config.yaml
num_hidden_layers: 8
hidden_size: 768
num_attention_heads: 8
num_key_value_heads: 8
head_dim: 96
intermediate_size: 3072
vocab_size: 8192
hidden_act: "gelu"
norm: "layernorm"
norm_place: "pre"
norm_eps: 1e-05
positions: "alibi"
qk_norm: false
attn_scale: 0.102
bias: "none"
tie_word_embeddings: true
parallel_block: false
init: "normal"
init_std_qkv: 0.0236
init_std_o: 0.0059
init_std_up: 0.0236
init_std_down: 0.0059
optimizer: "muon_variant"
learning_rate: 0.00916
lr_mult_qkv: 0.5
lr_mult_down: 0.7
beta1: 0.9
lr_head: 0.00288
warmup_steps: 200
schedule: "wsd"
decay_fraction: 0.627
decay_shape: "linear"
final_lr_fraction: 0.0
batch_tokens: [65536, 131072, 196608]
max_seq_len: 1024
doc_mask: true
train_tokens: 787100000
max_steps: 6511
dataset: "wikipedia_en"
Each number is 128 + 32 x the weight over its row's rms, rounded and kept within 0 to 255. Layers, rows and columns count from 0. Numbers have three digits each. The size before them is the row's rms in percent of the matrix's.

# down: layer 3 MLP down (transposed), 3072x768, rms 0.0286, rows 2224-2276, columns 640-767
# up: layer 3 MLP up, 3072x768, rms 0.0784, rows 2225-2276, columns 640-767
down2224 095:174158188174165146074118130103152113097176045039157173186085168119170067123112162093091054102149109092123142134122122162135139173180055141081142107127107200186152154083165057203145122141154131122155144136121028093172050075164122160070104176118117084105072111140097139150135126154090165153207057191168142149114117170115144129136153151172114095097119119152042146163105125102132133128110
up2225 111:096108142152132129141119178129105138090092179135140158111118116089125103105097110152058121120113101123157158074129174147136117135129100138124180085126119106071176141176161200110085168152105123165072071142139149173125119117104135124115166127132167149118144133122125179161147079081213222149136119128172077139097090122136066090133140082137123126096099194149081137123102102085173142144106
down2225 110:113100189106130091112173110118163152155089101085129099099085122181121126184114144144128202132184139137132190164047111147113112152147122110173161088143171151115094175118138162113112105102098181118096171145154084135131148156120149173082131088112162072161167170133105148115119122157213067109124114146171140138117175100098104126127118117108140170159081120103100154140100096126120116166139
up2226 099:091136084089144091153165116132162103084112187120163090123100159170109081123129111111142138094160099163104102132129112127096161109135141136098139078109135155110169131131112111124115165059161150101122156083086104124141156148172100108081124093099114129115195171145092125116119194117137131078109141120144160113108124176148155195143149087119132121124107166147141119142095089129122133117158
down2226 092:126125086148107077095118088107158107084142103126123170107128171094149096133049123163141143103089100156123121132135244109142153172111121103139179105155125066164122071096150103144169131097115163184133152128118115158116126133212119159155154103137151109138175093098172130154152092122124138087111133115095081081116122120139117131098118106136140067072124160095090129161134105125092113081193
up2227 093:170122166148117118106131096087123152110167039142198082090119139152135169166113177190149138145165105125178146134122106111026134162119191176195098075146108108099129084162078167092105089114151141153181124087066109140107096156090163121087052135113183075136104123133010112108125224143122119134127110210156177115142115106094096140078158111103159116168109137072100098135135102132093153068142
down2227 085:179100085136174171164140165138133083167084140148162102145119064087123123157083136121133060087076118114117112094123158113124078132111157120113126124102191110127146099138171132103135106145133135155124127080121097105136104120146104087169108098100085180141105123145127110132128092099130098146074148119162143140141121112127117162130063137163182086111172105160077123088122153121167126176073
up2228 100:168109136095132085098097107138151187137055158097152112128094136127169109186124112156153091115061117107154130093133106167095167120073163077100064153124139128093127082155064191191123179124132089097160168120064068073121086172102110141128128178108105117139152170126123162111167133126168129136088054138129131108035138096158086112145150095141103107188148089053042142113063138173069094161160
down2228 100:102105141124111126081136197114128120127141235131155160103176082154076121109099146153157100119118105096160119142135192098120117128180122068130115141092119108118178119133178149133177145143177149143117065122153078121100078113054111166138139121090135115114142199118155075156092124130089107138119090104144132102171141062141122136103111165141115096138160182132137177119060189132109152170105
up2229 090:104091087118160169165126070150210125129177132154133090139162136251109181115156123126117120088116100109096093103113129110149148124142118100177169124135140078116145099174169083120118136144084122120073155119089125119101143168135150169136146162165174108103119129184108118074201034153153198114145075142184125118039121169144108143166134134116117119092126150059173116188143150132133073094104
down2229 089:192136171148111154100157084207130135155213154148120101109172142152115089091154133139080159134149155101116123124121133124112137084186120157176154099144114087104118151138158088136155130144076124137090142145168130119085164118131056186176233142130172111072104159096135150112117124072057130142138138156172099170120132093150191135109145088082177146080086102161137138140069147116212123097104
up2230 097:119198192071146161101081120096130145111104111086089147137090147100161140124129144157175109107068107094151091176160135149136144135119135125141145151052159120133125147102136131052115133084181138118124101122129161081164143119190160123163119161107149080123095105110121126159173117111155100119120148179108186172166115149137163128042061109147126096112129127156122086169150142183168117146109
down2230 097:065160086154091094221157066175159193134116105103142159130149132114112152073099153190162154117213194153081105099154083137121189113131177133198112118090124164150133133163108117126122088082080150069084158175111122123185103105118089132118141183090091154125106141094060134104131125115106123073199142164140050103160171065054159184153113112113081142130111112126112129079106164058197148105096
up2231 095:137097110169129159080148141084146093104145132112129116124098101124115080156112167188112187134153131124087108168178118120105171089052099145114168116096098079144163154172091105099083190125075147167121074134151098117097116130146126173112106156092128176133138138138168093127163143125142118079178143133137125134098114114112105102123100200096133123191093154206123134088219159148172123170239
down2231 098:081062139137109115116123111170085132146136132084154071165187082144134116157155114122114123118120158181126126136119124171146092128053219103144106099091123098064179150079146075147173148159168140150131072106134131101144097129117134126156131111081096055126162122172193127183179160121123094108125096093125163156147127131145148109058116069104088123151118078148149178125121116108156143150138
up2232 098:179117122170087097082135170083128114153138130137156140110179150174107061120121091152124117153157178072105156175164054164113172111186172151172157186063169129092160156175093125149151112164136171132162082146186153129114077114148100103193210115070107127150145092078118116087100081102143127118114185117161061121091108135110125102119097112114105157111143145152156180105109120142120136119127
down2232 094:135108202152173166126121137088120079142123103080150168084105115119172124124123164080098097140155150134163189148121118174189135082185061110077185157081135141059138120167105162170174173076096162120132069053124100133140118161058136106132101139152126135174081138090133138157148134136088144042117070080130152146151175147088191152148108125189093108114190145114136138068114095097114125125071
up2233 109:078132172128181144145122100066097132109142187152113193171138125101119104206113209145126128132150062141151115136104158125135163193133115118150143170133144157138136163083141129094156163099199143046115131107105112115140160119106148143097154105107105091125141140107095049073156129096088107156161165118095120134143138191161127065175135197070153130115110108117172110135133090077132110131224
down2233 105:166069101141110205133093137128132123125138189138124173121104135150178138151171160118149178178101145161115125159155180104107092168133097098190134105106102143087139135142192149054157109119085190019136155129102114144131133101166170140133120149135100115132120141132064116123116096145120068199180116166105126174148153102104091076156136147047163125129104138163115124128096143148142158129174
up2234 102:136126195096141134070106107186150153131111132136093109190127162156126067125145068073101142165113132167125090117079145096106160152144115101126131136087097145097114093201114156169071185103141121132137172110182113148147162144148129090120171111077126128128093097157112138141131114131102129139149116125157167092112116130127123103049136140077128092137147162139097120090095154092139177081163
down2234 098:164144088113155179133121112138132156141099105128111122138095138119174139194119108167092150149127143149143098077117086140107141117136057168101104145177161171119161130105103155107112116143101120119132111139217128178159130137164138088104133116097111140178118110127164076124108146097094057168122192112211126153129138153148131155116120159105135123135103110075148133126120139148097109098131
up2235 106:117205141123154124131148150086130130077079108133073113105121099119127134103098139125099140120134093126116126090128170068176177139118141168139063122140070128156132137102138077185112114131188075125148129140090078088096146119119125124126104161107067120145190105130114119092164137116186164138143164110169123123120112123127126170060131139169132161123163046137125126138175149132103146173131
down2235 106:164137176084136074130155136133118125103153128159110138095173103117133143120107141147074160110180128140121127141068124115125180110104092115186083138086093175119143192161177073125079130100172096155142158145135135190108112144090054155165112125108092133163141082139099118085159105116192188149114122115083114132072121102136121107095101131145078199139126125105152175125195169130162108139146
up2236 109:086128109119122196108194141096163115118122093112082112085106118101175176148157184154129139162155121102113142113094151073139117097163163111102077120178126155104131143084108120131110129175196121111158165109140125134049153100127141084142128104125114128118099103145156016105139171134070105152132137193106103142157059053075146173154123119129146041106127130155106095153134111122144188106169
down2236 095:137134135144141133128138085127197094092168133112150105138111122141119072156126104114083101112087109136078160101140128177076120193149097134091162129103142101180126131145176130055088130110139135124149101130139139109145148097134121122093131153176103084156152156130145094085119136139138126155147077154144169132149189129139145131201145119184150162178104092083120170141166155145090127124083
up2237 097:145105177169089072138124127091091105117169128068122116124111153130136174164138108188148136122173146177159111172141125090082074115192136142098114119131131034175129129155126128112115141106138150155124115105188110136186174124166170101144098070151167143131112133154166087161120149140147172166132139156130126139202092119180108120105108142114123069160126130124085157143096142149127102144121
down2237 103:139077104144074167157123150120179127165147151169117147120120094171082124123147109075122144092121088155163155106123177108122114110131144167118095101117077131155165109126199104091084138062147093110155143111125168126083073154076085116142115130105139101074105120086120130115140117182062097172118103151136097143082161145174164127151126140115126141110153074168084148069140139118111153104085
up2238 106:157111154120146119143125189151064159140148074094116134111123113151120135144130181179156148131133149144074083113140136089137115138074155155133100141145101100136124137160091117171135133187148186135088179191167131122130075131141123122187122168080159134101150115110103140080159092068112122120125100078064163106116152112141149090173131119075155110166107102111112132124087152126093181164167
down2238 101:081121161150133134129114107104118166090139179154148131098107118111099130147135118112203161092120146135147072125109133166066096104151082119173082082105125160142136095115134141127054132125106079139119119146113139134083082131138179073121152172130145068118129091156155145075064052074140100109123150123170130140149175179167124105102146076129148075162127228084103158098164134118133150085142
up2239 094:077133108130154131180199183134123157113146133117150177174127115145116198129090171158133139173141139201108069148117159122093104155141108121136104155159145099116144103194189134197096109117085110152119127067114139169091120134192158139131140185074145226108122126174158129167086102113098136173182134118144115086170126197099100108156073182124094087150123144152164129123073042100140084133160
down2239 093:091117125137200121155114070146101153131061106199146037124131151113140145131116104082134148153097083063173139095141130172098172109148175100105124076123056240130108123093075088107161134108117094101143120098176132162066094135135075117151152103126051071107151161120174160174101166141130182129108085109183099104102096109162158116102101084133076143196165073116141166099125175118140156108122
up2240 097:146102096136170141179128174126101074074112159038120102113113121142095121128128125118147102136117102134182159131111173111145152152096124179159147115152148112135156156127113173114030194100110140066082135178137154160111125103118157135061185131126143132124132159069124156110162141142156142165132089104088124122155127141103160188122091127127113110140147167168139131017098151157131112111132
down2240 086:116130135105159150143067095141174132163159103150155077084150083156124126120081124156098121178143150081108094184053114155091079123160146072149129085108109080083092117127155108147225075106155138121120136162102200113153130106137101115130108190075124119087081072142122161161100135132082131184086133136148075141143079084139163141142145102155138134098068145104149134168166149099151121141087
up2241 097:174184141132144163149128173111111090126162132103104168129140125163103146109112153188088118093160135118111107075128103118133190140123137128123111130077136142118148044120151089119079159109163158170131149111116132113135168089183115159065158121147122102066091123095145133152104084102158166083110126141074128128129183114121151080134207208079155081133126134105113154165140142198125125117106
down2241 097:144167133126145109110145105130141077106130111148084178113149067126127170134103099157184131163104159164082055138068149119123151132131171133142097113139104089107193070159122143163121074167164093128112178115103150108091078127127132103089247148107097127133090118097147152099167138144079125135111161119172183080174120101139091088161215131110151145139096178112126163140072119084108089103107
up2242 100:099108114111197112115129077100097170151106145088143069145143133105123121031119170113145142161108135132129109071160186180148147112059119140099176119094097120133128165104149143121106121138151104151063145101107084193150110094157093162164136176145129094117152121156120141144162172181120182073101104138097130084115186132122127165045176065163133163102118143129074134131114058117146173129170
down2242 101:143079102119154211189151134117162127092115137126083158139088167134141126122105123155186159137136105137112099118159088109135145148084108129130146161138079129147081084070109122184137136128144119068097124185080158117098183097105142102133127108061136120104176169141144119156140153124151101168159132120182071156167110146127096137164103139088183196179114174067110125160145093094123121159144
up2243 093:105183096145116180104117105147168155084178110181123141116164171091083106112073120133123099053146158058163113172137112125162118139160142175083102088133129151122115021188135157146092101135095067111093148147082158129108153181199154112106168132088112224097149074166120124149124156093150100094145110115082168149108141047151108133172077174124114208117107081123090154158146107138149118134168
down2243 093:170160144133098099166095142160170142083097107178133122141117159182115138082155094117149159121157177087161148099180165143192149157110139145167125048133064087157182081156107068139107140118113178117135075124133121101117131180136116133146119164138153155164171121214165085133119141116085127123140121133092109120118162109140159177128192123099129122085113103150153129086137106167113133163165
up2244 100:115128134133157102114170078106172140123143121124152111197099145152107160185143122092118090192146080143175137052111104119084127086099092113138111102082097174152154078116121157146065080106108141144078146198137166104164074137077112166126165162143135133121090140135127166147151073121138126093137108113166093113166173102123133156147153129153086148135156109097165090048153076121131162108150
down2244 104:078109120163095172125144083144135130110121164180165131097136101083109089094155152138087171255154103140113123166150138150130112101089114128159146119129124080156119155172156081167129126147160174105127100154141194133104101083128162170075146081172130153084154106107142121165173114134148098060123072143103124129094119166132151108197097141145185157156082184183105130141149208129119139139100
up2245 084:125146097131146122168107117139099116060135139156117173134106111085085176112125122072116104158135124168166146159128108110114142183149064096151103124079124161079165151129115133150117153109138110158138082109143103109090129185107186151091079167108112135134135142182134135172132245091130121171132180085065130078135117110124149100133119143128148154107148168080169100149163129187077122125135
down2245 086:130150178131161140102139118157074148174201182145176162139106160145158181114146092097065163125141143133127077168106131199130101096095180157130148150135100110164136126110124187135113177070149118162136101070145174074112157140175050126196125118129129154089118117072130147113102154180164154132166098119104125099144155104090111100067128145132123160138117095113158082153150125108155096133183
up2246 098:125131090169097142113136094143108129112164088084137128105114121210115159144121155064136104125144085148122151086123086103118092150151125187136164173115122120102137172122107150179082179141115143119122133136122053130108173138121143136110058117135121153127150104140097105117110171151120165165113080074181153119168141149101142172101132103125041132075177124146148089053114145078158107088123
down2246 092:175121131153116107159107104074134113175099163141198198120132079129127161136129080082139112117114122125148112125154094163179145151129097083141134147138109122117142155167159111133097152168071113140074110195142096156165143085151118181124101152143119042195166104136122087127107113114147174104143158191181103097161142138107160098176072155126120086126110125136154133208117123083145133143054
up2247 099:168137172134119075139114104153166215079104085150137121168158132103142154153131131135120153125122063192128081140161146140186144077182179090100072131094101150136110071107086154110180148080134161141141134170135093135124138162133189097131162101102104152121101168103112092106126110120127107149133091119134149134132110063083129138152121054181162085168143077121066122137099153153160116165152
down2247 102:170081123159126121145139128101123138096131129125141193116115150185103186107075075218149174146114118165080118144151115127158123122123112141068109189130097119123118125159109121089114090136095163128112141139134085148121090102175141151103144136123134185150101148185087141107116120111113114092151122182121124129176084109095078168146085093151129135132060126105120141152134100162102083115131
up2248 098:068155173179124036127117157155109109088147095137064100115120133160157100165121125120099080109117090107113201118140180137117155075118136095092185114121177104184138109133091092138123131112013107108131120134131107105109141100170126147121092100137105170101115122124109121108164114158116136153164133112083118116094087144130126125096146080128101117127087132116101124176157139116149138076156
down2248 096:190159183122101152140126112130114123191126152138154132110095095098128106081120164142055113145102106101157145064090144135107169133145170106136070096110171155136148107114136182154133113085125133143149116105073053105170136137121106170126123116081121154102114223089111113134169115141113155142131142100160179130133139108136135145148102125079135143079115115133163123161174145102107127084098
up2249 093:083060147116104129102146112142148167117174120132189189151148132191145106100154102142128112108122085121164124156126176141073095159071115128137180079116135156140213121084168135052158177184251103184151141140145087139051103144121028102143128132116086155145155123137133175126174090151153165160099066169052199175129159116160128125111172168108191058162142138119125164153108115091127175128137
down2249 095:097100095102117143159171153134117165111138124163129193130098143093155102102090096164105119101093083120136122156154114073114151101133141102174187117162117188111188154122146137057099154112153130102151114097131176111092160129156139146147052189205115144100160106158185078131102104088083159167139079107122136128121156114148103145159130134117137123140172086112144150080128088134150185094053
up2250 104:164178144142060138076161167133130131079148129130127128127158132136096114173133138133145169186141102138106101099137143076124152058131116184105109113113149137154128152178092141125141165123094101164200096122101116062141153148137140181122103116154139117163129180134112090139112121138129097189071170149128150045140137161092125095130103039130201087150127132100151124130154056193161046192125
down2250 102:103184168148149152088169073154151133137114139165161157165064103108149116124131120138121127189135149146113095187131138151083173095147112138141147145121131159123121114099144086143081105115087087133143104103170150146162166137101123140136101160075175127166034097096136130109074103123137080155082113167039099127137113104182134083111077155159100146137143139125138047147110117108191100164151
up2251 113:129150099124150162119050132157167135090101161100111175159110084154106151145112138080119141122096105107118090163138147107139132148199121138087105144071167128144114123118155103145140148087113084116154151104126162126121081158107139158119113149057109123110190124165103176107131110125112105177134174133104117102178120094156153103154136111080094076125142125139124145144115133133149104139163
down2251 110:136172116135106117143089121124137090147110135115143152145116136122136095133154108166098147157092146090074146157102083140099087084109120140155096151124120160156147129115135123203102154115056118070164079127118127118096180128159116097091151072136111143094154094067176172118150174070078123185056130119153133163098099132139089126149112110114096110080137179151126158197072149197165122091121
up2252 102:112144166134136151152092110056139086148116172130116161130099123098155153114125111096126157123171082130114170089156045157112136174136163186136119068074108100111043141149121084169089163104097060145187154102126193170085132128130148107097132122143105139134160167168178130196152128152078117097128115103158137111108114155158108119128164110116162128130139131131180116132124132176139128122156
down2252 099:117150110137118168109090148116159182100065129148158138096092130141080076094087148135153114154102109103116174185090083163129094079138206107167155154134064116137087087135090127116135120081125118101098126140119054151145175134153177158109144193196129171167182136162133087115117123132052139197107152163144106104136112177101114139130099061136138106148117186162107149155118129100148205148122
up2253 106:114115132150192137107147163176169133133083130110140145113173099129167113099132110103153126129125204134093152117078081108139137124119125175084135139120126128124122112178059064094105139139226115172147075104110183101128180112141121095089143104119169155160126152167149176135155165154082133148126139103056128090133133186168195120089172097171148122106111125151154149054118108134138131124140
down2253 106:129117132114114089115129100159138119143176185126131127103133094099163134104149150114119123140142114104113110076117104163152132159160116203124118099157167164133130193116158159130141114149082166157099116193099156089154172137140111111125110143113196116140117136101155130131102150146150216180144109160129095149149112128137114105136160087135173139115089134079171116156142117127110102113127
up2254 099:099148095071059100120124087152130140136122159140071108083139130111082178127110159060115172139087162091090137161128150120114060084185140111155152132156123137128109153135175163086142108093138115058142136141078103174129124144133152160156114137094149121129159133030136185104082126126122111158092131116096083145108132145110115177110060098172132146111189147156086083090073070111126136128126
down2254 110:088163139099109176144112142181137085125162168119167103116124148176154083125109152194109137123104156095144185139113124110097075162105137134090150066038090104162177111113168145178147169134141123077168147097109070114084165142186145076177149162104116142151123071131108088089100122131058124117162130082078167088153166175095091153181174135158096166092057156078138112141157157111112132073107
up2255 098:129164109084104158189097149096189056179210145170144097131094147102126101154132167113176160129088144156140109057082137089119132130127149116152092158148111163094120146145146115111166101151101131146127105159124128096135188166124089104101118066044081094128167090114110179064151131108141138131116088134066077101121116133113194170119088126146096095114156154143140123155106105133118056181106
down2255 096:128125085120154130175192109092129102114080121121180139148095172176172104099133123105177164141148105115079177064162103111136156128114148120105095156068094176183144150126144105130180118138082148116171156161139142101220121125158079067129107128062143164203119149081145125132108090113131085101116072162121144110143137128160127131106072196162110108131123129140151126103108149187095109100159
up2256 107:105134144114069083100094086141123114127097136119186128121089147064057141179108097129102072113139100163160126049135096082149092146099144139126133152142095098134137157160130167126084140129108097100133082131176140165082123118122090124041105164100099126155126091147087135089066034106191138108132162122149100133154060117161136111101137081131158169131084179172159148150187136125154194175164
down2256 100:140135136153104126105123101120092170141102140088162145114041028119141135127147124186136105119129172122140114092099117055127168108152074082147167119046097139159082030144137195069107115135142125168174101163197157169073153087157199147165119139131105163196101094141074155144107068181156155120087120125106154112148116139104103075126110106193163099072079197123103189170200089102121124113185
up2257 103:147108101126173037139191179125102137140117159138172162109184045138119146153192145115089076134128128093123148121086128132113096133149157135042149037080168137134118156095102129124098127136097117143067140143151148164120156086142104081148100127131162125101090168142124059063117129167058107115111160188145132178139186097132077071098109105160076093129090122136125116119145140113137209212149
down2257 105:132136138168171087089196141118144100101101112206129139129145096132157116114126100161175072156174108168123103177127122138161122160088145142125079152115143137034112084134160069078183187080109098123091102100104066128163111160098125091179095113155131104153111132136123129189136134108148160103144138104130104174129128161117129123144139153115103122099116107112105159151121137136111125106146
up2258 092:083076180135165123101148103125170161123084126076135121147090108106160140115140089145159161139150141176153033116118111155081078079161153121147091092139164099222113137151130076182114104104138085089125140146141072076078168183080188132097098083123109164149115115119140134165148154105116056144178132101146138115099142141140095118178067094144102164156076153118123083077109150170119140211133
down2258 096:125192103071115132187060147138141149174104140132162091121099136118071083124109182128114148099100078082130095184105110099168128207183113105064185135140128151147164184169148100130167111113106109097080148138088097185133101120103118128092137105123142177081137128120081111105112077101102130086087080064144124133124120135121084125080136115122181105133109090171087138116178167160124130083091
up2259 112:093135125200123103107046168093099147164121164120145121167156141089101178087084197151109113146081066116180099146117128121129129160193102165157132158136099125167111115151183141165176121078089167114112093081111111109095062145170124139134169122146123131137176113108103144111132148136132095068092121101147112148133117110128124136179076069079112106133123127116144054142124141100146084180116
down2259 110:072126141121116135092139110167087153149143165094168163190113071136132144131102102106137070123122173183147153155090143155044173180103129144112108196153075101107140099138083105145152092097098152105108167118130131107161097159076128179150108111113161130171104143096088107131139153111190067127117109136133137122155106177124091043156171121137109133161175107107141130111111140127148225162131
up2260 093:152167138187154100131108151133134171120119068116097139082151140169143116200116148101142095114114127155127130148122115137136142128147141177158138118148127120129120133121183155093094099168183139175127142152065159151168152086154150125088123120114178150132104187128092091195066119187103067151126084147098139102123111142116112121161093157180164107167202109173071136139071110131151118123097
down2260 099:100088178130108148081093160094108110141147135097096072122117134129189134131141135098146139128135127188153132078146186102095105197116080132135134055153132060115129192206151162076146191108169151097116128144115158118122083207131129126163140141107138210066051105128088149119173067153111139129093103091039122098105177149150114107142179120171118179139144130140171161152134130086163157150194
up2261 098:111116115157109115159169116161180118137114113183148054158127121126148103133137078160117153130154140156108140121104153141121133134146062094125150141149145185134157167185088138183119175088108104150128131173160146143127076155164121145163084127146120134096164182163125148148142106110103165151100128111086133149156115121121143095125155122112188167119218155119196146185115142153095104107140
down2261 100:158142075098140139181151141131115137099180114151180174205146152161111181137135134132133186157102145161138102175100167082102139148137163130132198082128130130114035135107112084117101157073113145110183167149182127134152106085104108148114128144083116124115125171163189142185120093140143104094123158154120132163084108097147100127161196158088181159119181144111107142130137140075140156107157
up2262 102:072202113085070138117136134121147156128161085130122137187119087103162122082121149200080141070093155112140080136110083143114140147095140104122162124123109109138076113161102142098131128122110164137145089099126163161105060153060125164166180176150096103163159075134171130163130084108137159113109128096091137104131099104167169148110160132082164084126210158077117112115089132144111110141110
down2262 100:110161145119141177127116115151123174130155151204110180140134101167186136119158127154099123085164187111102090196167158110132169111164067086147156121172134119099131126132100105127087118119229149147112129118167069188128159103199134111123101130136143146186091144077124108110142108148115165119129101201092116169145094177103116184120105126147142151096103133111170125065113099154128108118135
up2263 101:154112085138190105105110159082116129162143158026135132150192097107140127105161144058105096152119125161169160151151168164157155116183201133126116176134135115146105122158208075128122081079139136160158158139195126121106129103075147174120106103156146142147100100052126202198140103156127148132029120127144150105179119102095167201125146122211109088175105116095147132072146137111152121115139
down2263 111:138109095048202143102165146111105171127161133092104096122101166071119159111200123145132106126083142112116145097107150106147147108100113151208122104125144073143155126139097185139130102105117113115103115190106095123159148080133094192119132121103116098150158101123097130124176185072109109148127108163086107140054157122102125144110148107111147190143064133092107170157126116137137126153123
up2264 084:117160088137215136147164131099090143143124136122126117180166129108105146151242096150157149151139135122112104167084129105110140179107099132138132115109100187097145147156139146154087124143119088072087124150142094030127108137119150124157213124146156155073142050164083154154149165138099147174090124115181089094120160133124152129172118096126141146129113143093121113140129105155087086115118
down2264 090:104130167065092118102183113113134152103137098185114154111131165077120129106126107107089079091120160107117120120185136119126094130138117172098125104102190137169072072153138083094132200112153144054145106126138131110071135100116148102153094128131091134182168168050154162105186122081138105105101119115139154180184081173078113133112142188143089130121138058164136135097123103105140189114120
up2265 096:158119111076132130122096142172147172112134146191076126093131024096114121143188111117164191174134126157153138134079134155167146134101084134134149113089108137084155133137106157121090156152129086134108120141172072170176133140144183157215123155116109138146153168153147104107130144146128150078105151124090185134130154124108092121084094146151120065117123106158161117115160150134062124145134
down2265 101:163084119088088097125161067124174159149170140143135088180096051131118136110103127120118135108128129106179147124124118127182125144157119152173120132158133134161171149160099165122102125156161150146160131119182145145132133147132147108099110091129111136163074145152096100135095101148080111190162133122166091201160172123147139143105104104118118149113174134022121095156142133141091114109149
up2266 097:137143102097131144137129119102130059128095116139125118123163120134160148054113141093057134109176117136152089129129173113087125111100151150158121069133130089107056143117108135077106148166192110078123149203134125150140153066092118114119113117098108124208194114170056114106114136114145115091083088141124118184160148138152141164103119124097110130146101175167117153119194086132120112107111
down2266 095:159118111165122145125137161061100075135167161143134124095138119132148093110114107158116120125169164105112093156171135122163101062118161144132157186136117125164119160111132125079135145139065109168099090108160082204141110054151114104110180182141179159095122134128107115144196139148158140076091160100149141164137155144107190096159134144136089171135117118177102169097103100136169139108153
up2267 106:176114095131141120083091130160089160130105099167138099094123069133110053121121163162108057143168101133184129130132135164087164123079133127098004028143063126099145159195142127108120100152141141114143125137153147133114144132155127098126119131171079050126148139090080134105154039130147130072147122087126146118132065101159097187101171123119102135121140207133087150137134076136107151091149
down2267 101:143115147119154129106174124134082072171118120162094122071097079150127100126116181161104152104057125168116169115098189205131111101157129071074091120123108126153182062098085092145101123171211170114128112108174159123131150111105097090112127143177046096094172202109067130105142144161131131145128084041123154099141114111170110125126146118081069116199066155179167171160136165207104143145094
up2268 095:112128127121127086098138139109124119159144103091145148186107135096128183115122077215141134111088108144127096099154119187065185124066203125156109145085104090087113081167129124213144116101160079138090101181080130134134146165122132095118096095149124124098125137123074167185240121155147153123160160105122118112186150153124164154103099117145067122142142112094145078129160094145108114131101
down2268 078:095169106116201168139111109185169148140129171117159111091117091113135134158092143122127130154142108144159164123043208105105112156110177125114120120185114157135147092056074097174129118149135122093148165114093083155135104172161151158090148131100099101148141154119114088119121160127124127116113097097156113083147154116133173126105142162119086097148108173121165173143104132126102094133148
up2269 112:161164096132183139141131152113158094157124178135112158115149075087134112109155185144124151172128110140160163111114115119137102120150071119178151125171221139105150124111087153117131066189073057148152149159118114105121101114120150166138141111146072147108126137104162058095174173070147119154178135139108126148015138098151162112146129098097167184138183141075080077138185104139129141131154
down2269 110:087117170140136159145120133106118151154149165111142117128097082123148036090144153145155152140139161151099132123127105113119105103115101090203122152095101143163131167059142140092123065145131046134097111149093168088185102123080156082118097152186089112148138091140094124066112092118178109188125174089134161077041143094164166101190129115119152104111122123121103171108167122140139154098182
up2270 094:082081122113125097114130060170093178078159119173124131155121086128124077132124123198157128150117156142103164138135133092127086148147102085083177140132204153121070162092166091133082113115115101062112116168143093129134148126211052137113181091066185112138096094132114130106119137142114137188086146091117053143102121190200094149113148085123142190202172128099097134094139122153080118137151
down2270 093:111121145182133125136192123131165101093081139145156155156145125082114127145112116177126113163184125113127076129073125099076090089123093154150127126140140101154137131185071179144119113180126185105113129159166191104142149108097104134167136144186146124165127118180137146101128112178153138075135109185084160121092132138143141134103131117112137143099156043160165136107126148164154112131128
up2271 118:134126113114103083148157135136120183150132123115075099145177110117148169157120174107145139163111138105092116082146093105175107111125096165162114144122068138163080119112107111134118150132121123092106017132180142118064088173156148118166085149115136093101091112118184152136155108139137135152149114158089065137166088153140152136132186089154049137114210096177133091137072125123173156080095
down2271 117:198115104108140092099161131171164105186116091138149102154224112180136158089107162146165114127191128133149109083070132086150081099120162134152072135152099124184135107098132106169090132161079150097111055153143141032125099172138156137158063112140108099114114131065147162114130099145204152114079149158099106136126207148138077124050098076110157198155142072156104167127074081150154141125127
up2272 107:106104083106077144155106113134119173165112176132112109095103185117128168119084148103120128105099178161120121112136119139119096123149134102182196089150128098108114148164134147144130068110130136156131141127130106128128126165193127074130123137124175146108158098159098150151195202141138108135114060149107122150142142134169156144148116149141144105103143123239115087099095149084105144167179
down2272 109:092128089055164120177122070104085156127178115119132109159108138167131123134101105115109128096127132097076119130131132087178130175182127154129135123099121070074153119156107189158098125098171110173114126202135094162046175103145073122120105087131129129187141110095169143137090149096129122135126111128108156191109157145134106084039230084166126145152055136149168118144109108133115083184156
up2273 103:120137136154184132163137132109120159107088088090107083122130107099128123122135151159095139105124112128152171126114152112115118146159143124143109153141130135164143103100138153104092155174118131130171119200140107137084106183221108092103115179139159159071129173077108071115149225103077083142130108161110135110061165132060178141103067113101138118191183184133141158159116149098097194173118
down2273 105:106158159123123114082116088119112146112153119083115100183092126124165201148128138124141130131138202171109084154080118095204074158109129152127134116161130112124163122153130111101103141056199066093112147139114123141100109120156128059092137077115171111160100169144104125163110157104193099132104124059101092105106148112121110126103130116210122142071206166142139133101085095097098161147160
up2274 091:143128110133160146156129138161136136112165164132127151149144153154103101101078105109122158127175104075163089161143132124105138128138114143076131131132069115107136120220124098194115151143095147125184068113124148120163157127149146125104126109111097124124099048115145074182122097185175066038131078135142101132103162150126123167152056142148078150103158162136143103142110079153126063144149
down2274 104:106147157118165164084132152129100167131128140127201132168133071094149179116112109080113138165172115127148108067150132092108129124121100091123129123124121067147156104137113129122149132095099094118143113122106094148124146099122163169138148126060148036121170101127099135101124083081051114100164150144123109092100106146144100130122121203106140087147107121192158119122181209130166118142069
up2275 091:128087084125161151190141126141118132119084164091136077160068126174111070121104093128178197149074134056105107114090106107131123137116126136137168111145102129142160105098073087113078105088123119118127104126147109171158109138098096125114138089116145140158109047198105079129145116095128135103136156151141083183104151108126122069070120129146104159121104082174208147147148138075051158127196
down2275 093:126164098138122084076199133151077149154121127103161178162151143096191122100138132159095059090142143105096152099148129118144132132126107096167181126128160128130223126152096079119127057038195091174137098130141104090087151151083137197149139114072091119068148153142135160092150110196134124119117112079090126150090149133133103170060137073152116068102160114102130078182156114051119162116106
up2276 096:206117143092087118105187099113126128170093108125089115089201152098107156098112112077144141137176160103169173126109125130116131118188140142144132118101142146129140148172140102136132087119118083074124119142181095155138153155136132116160142127143132145083162104145146111068173195087176120104129149097077136120140165188176108122079108145121119142097160125119179118131109144142158095095135
down2276 091:118137164130180146161154094097175131152149171140116097159120118109140072092115060130129152124102126169148120140196120133102095147131165154170119113100185151120111072115113095164099103099139057157098124103124069096136131150107107117146090150109155146127179104154153170107107110128100133174089072180166124120109165109044124144240086059105146105151119171089158108122171138140108085163157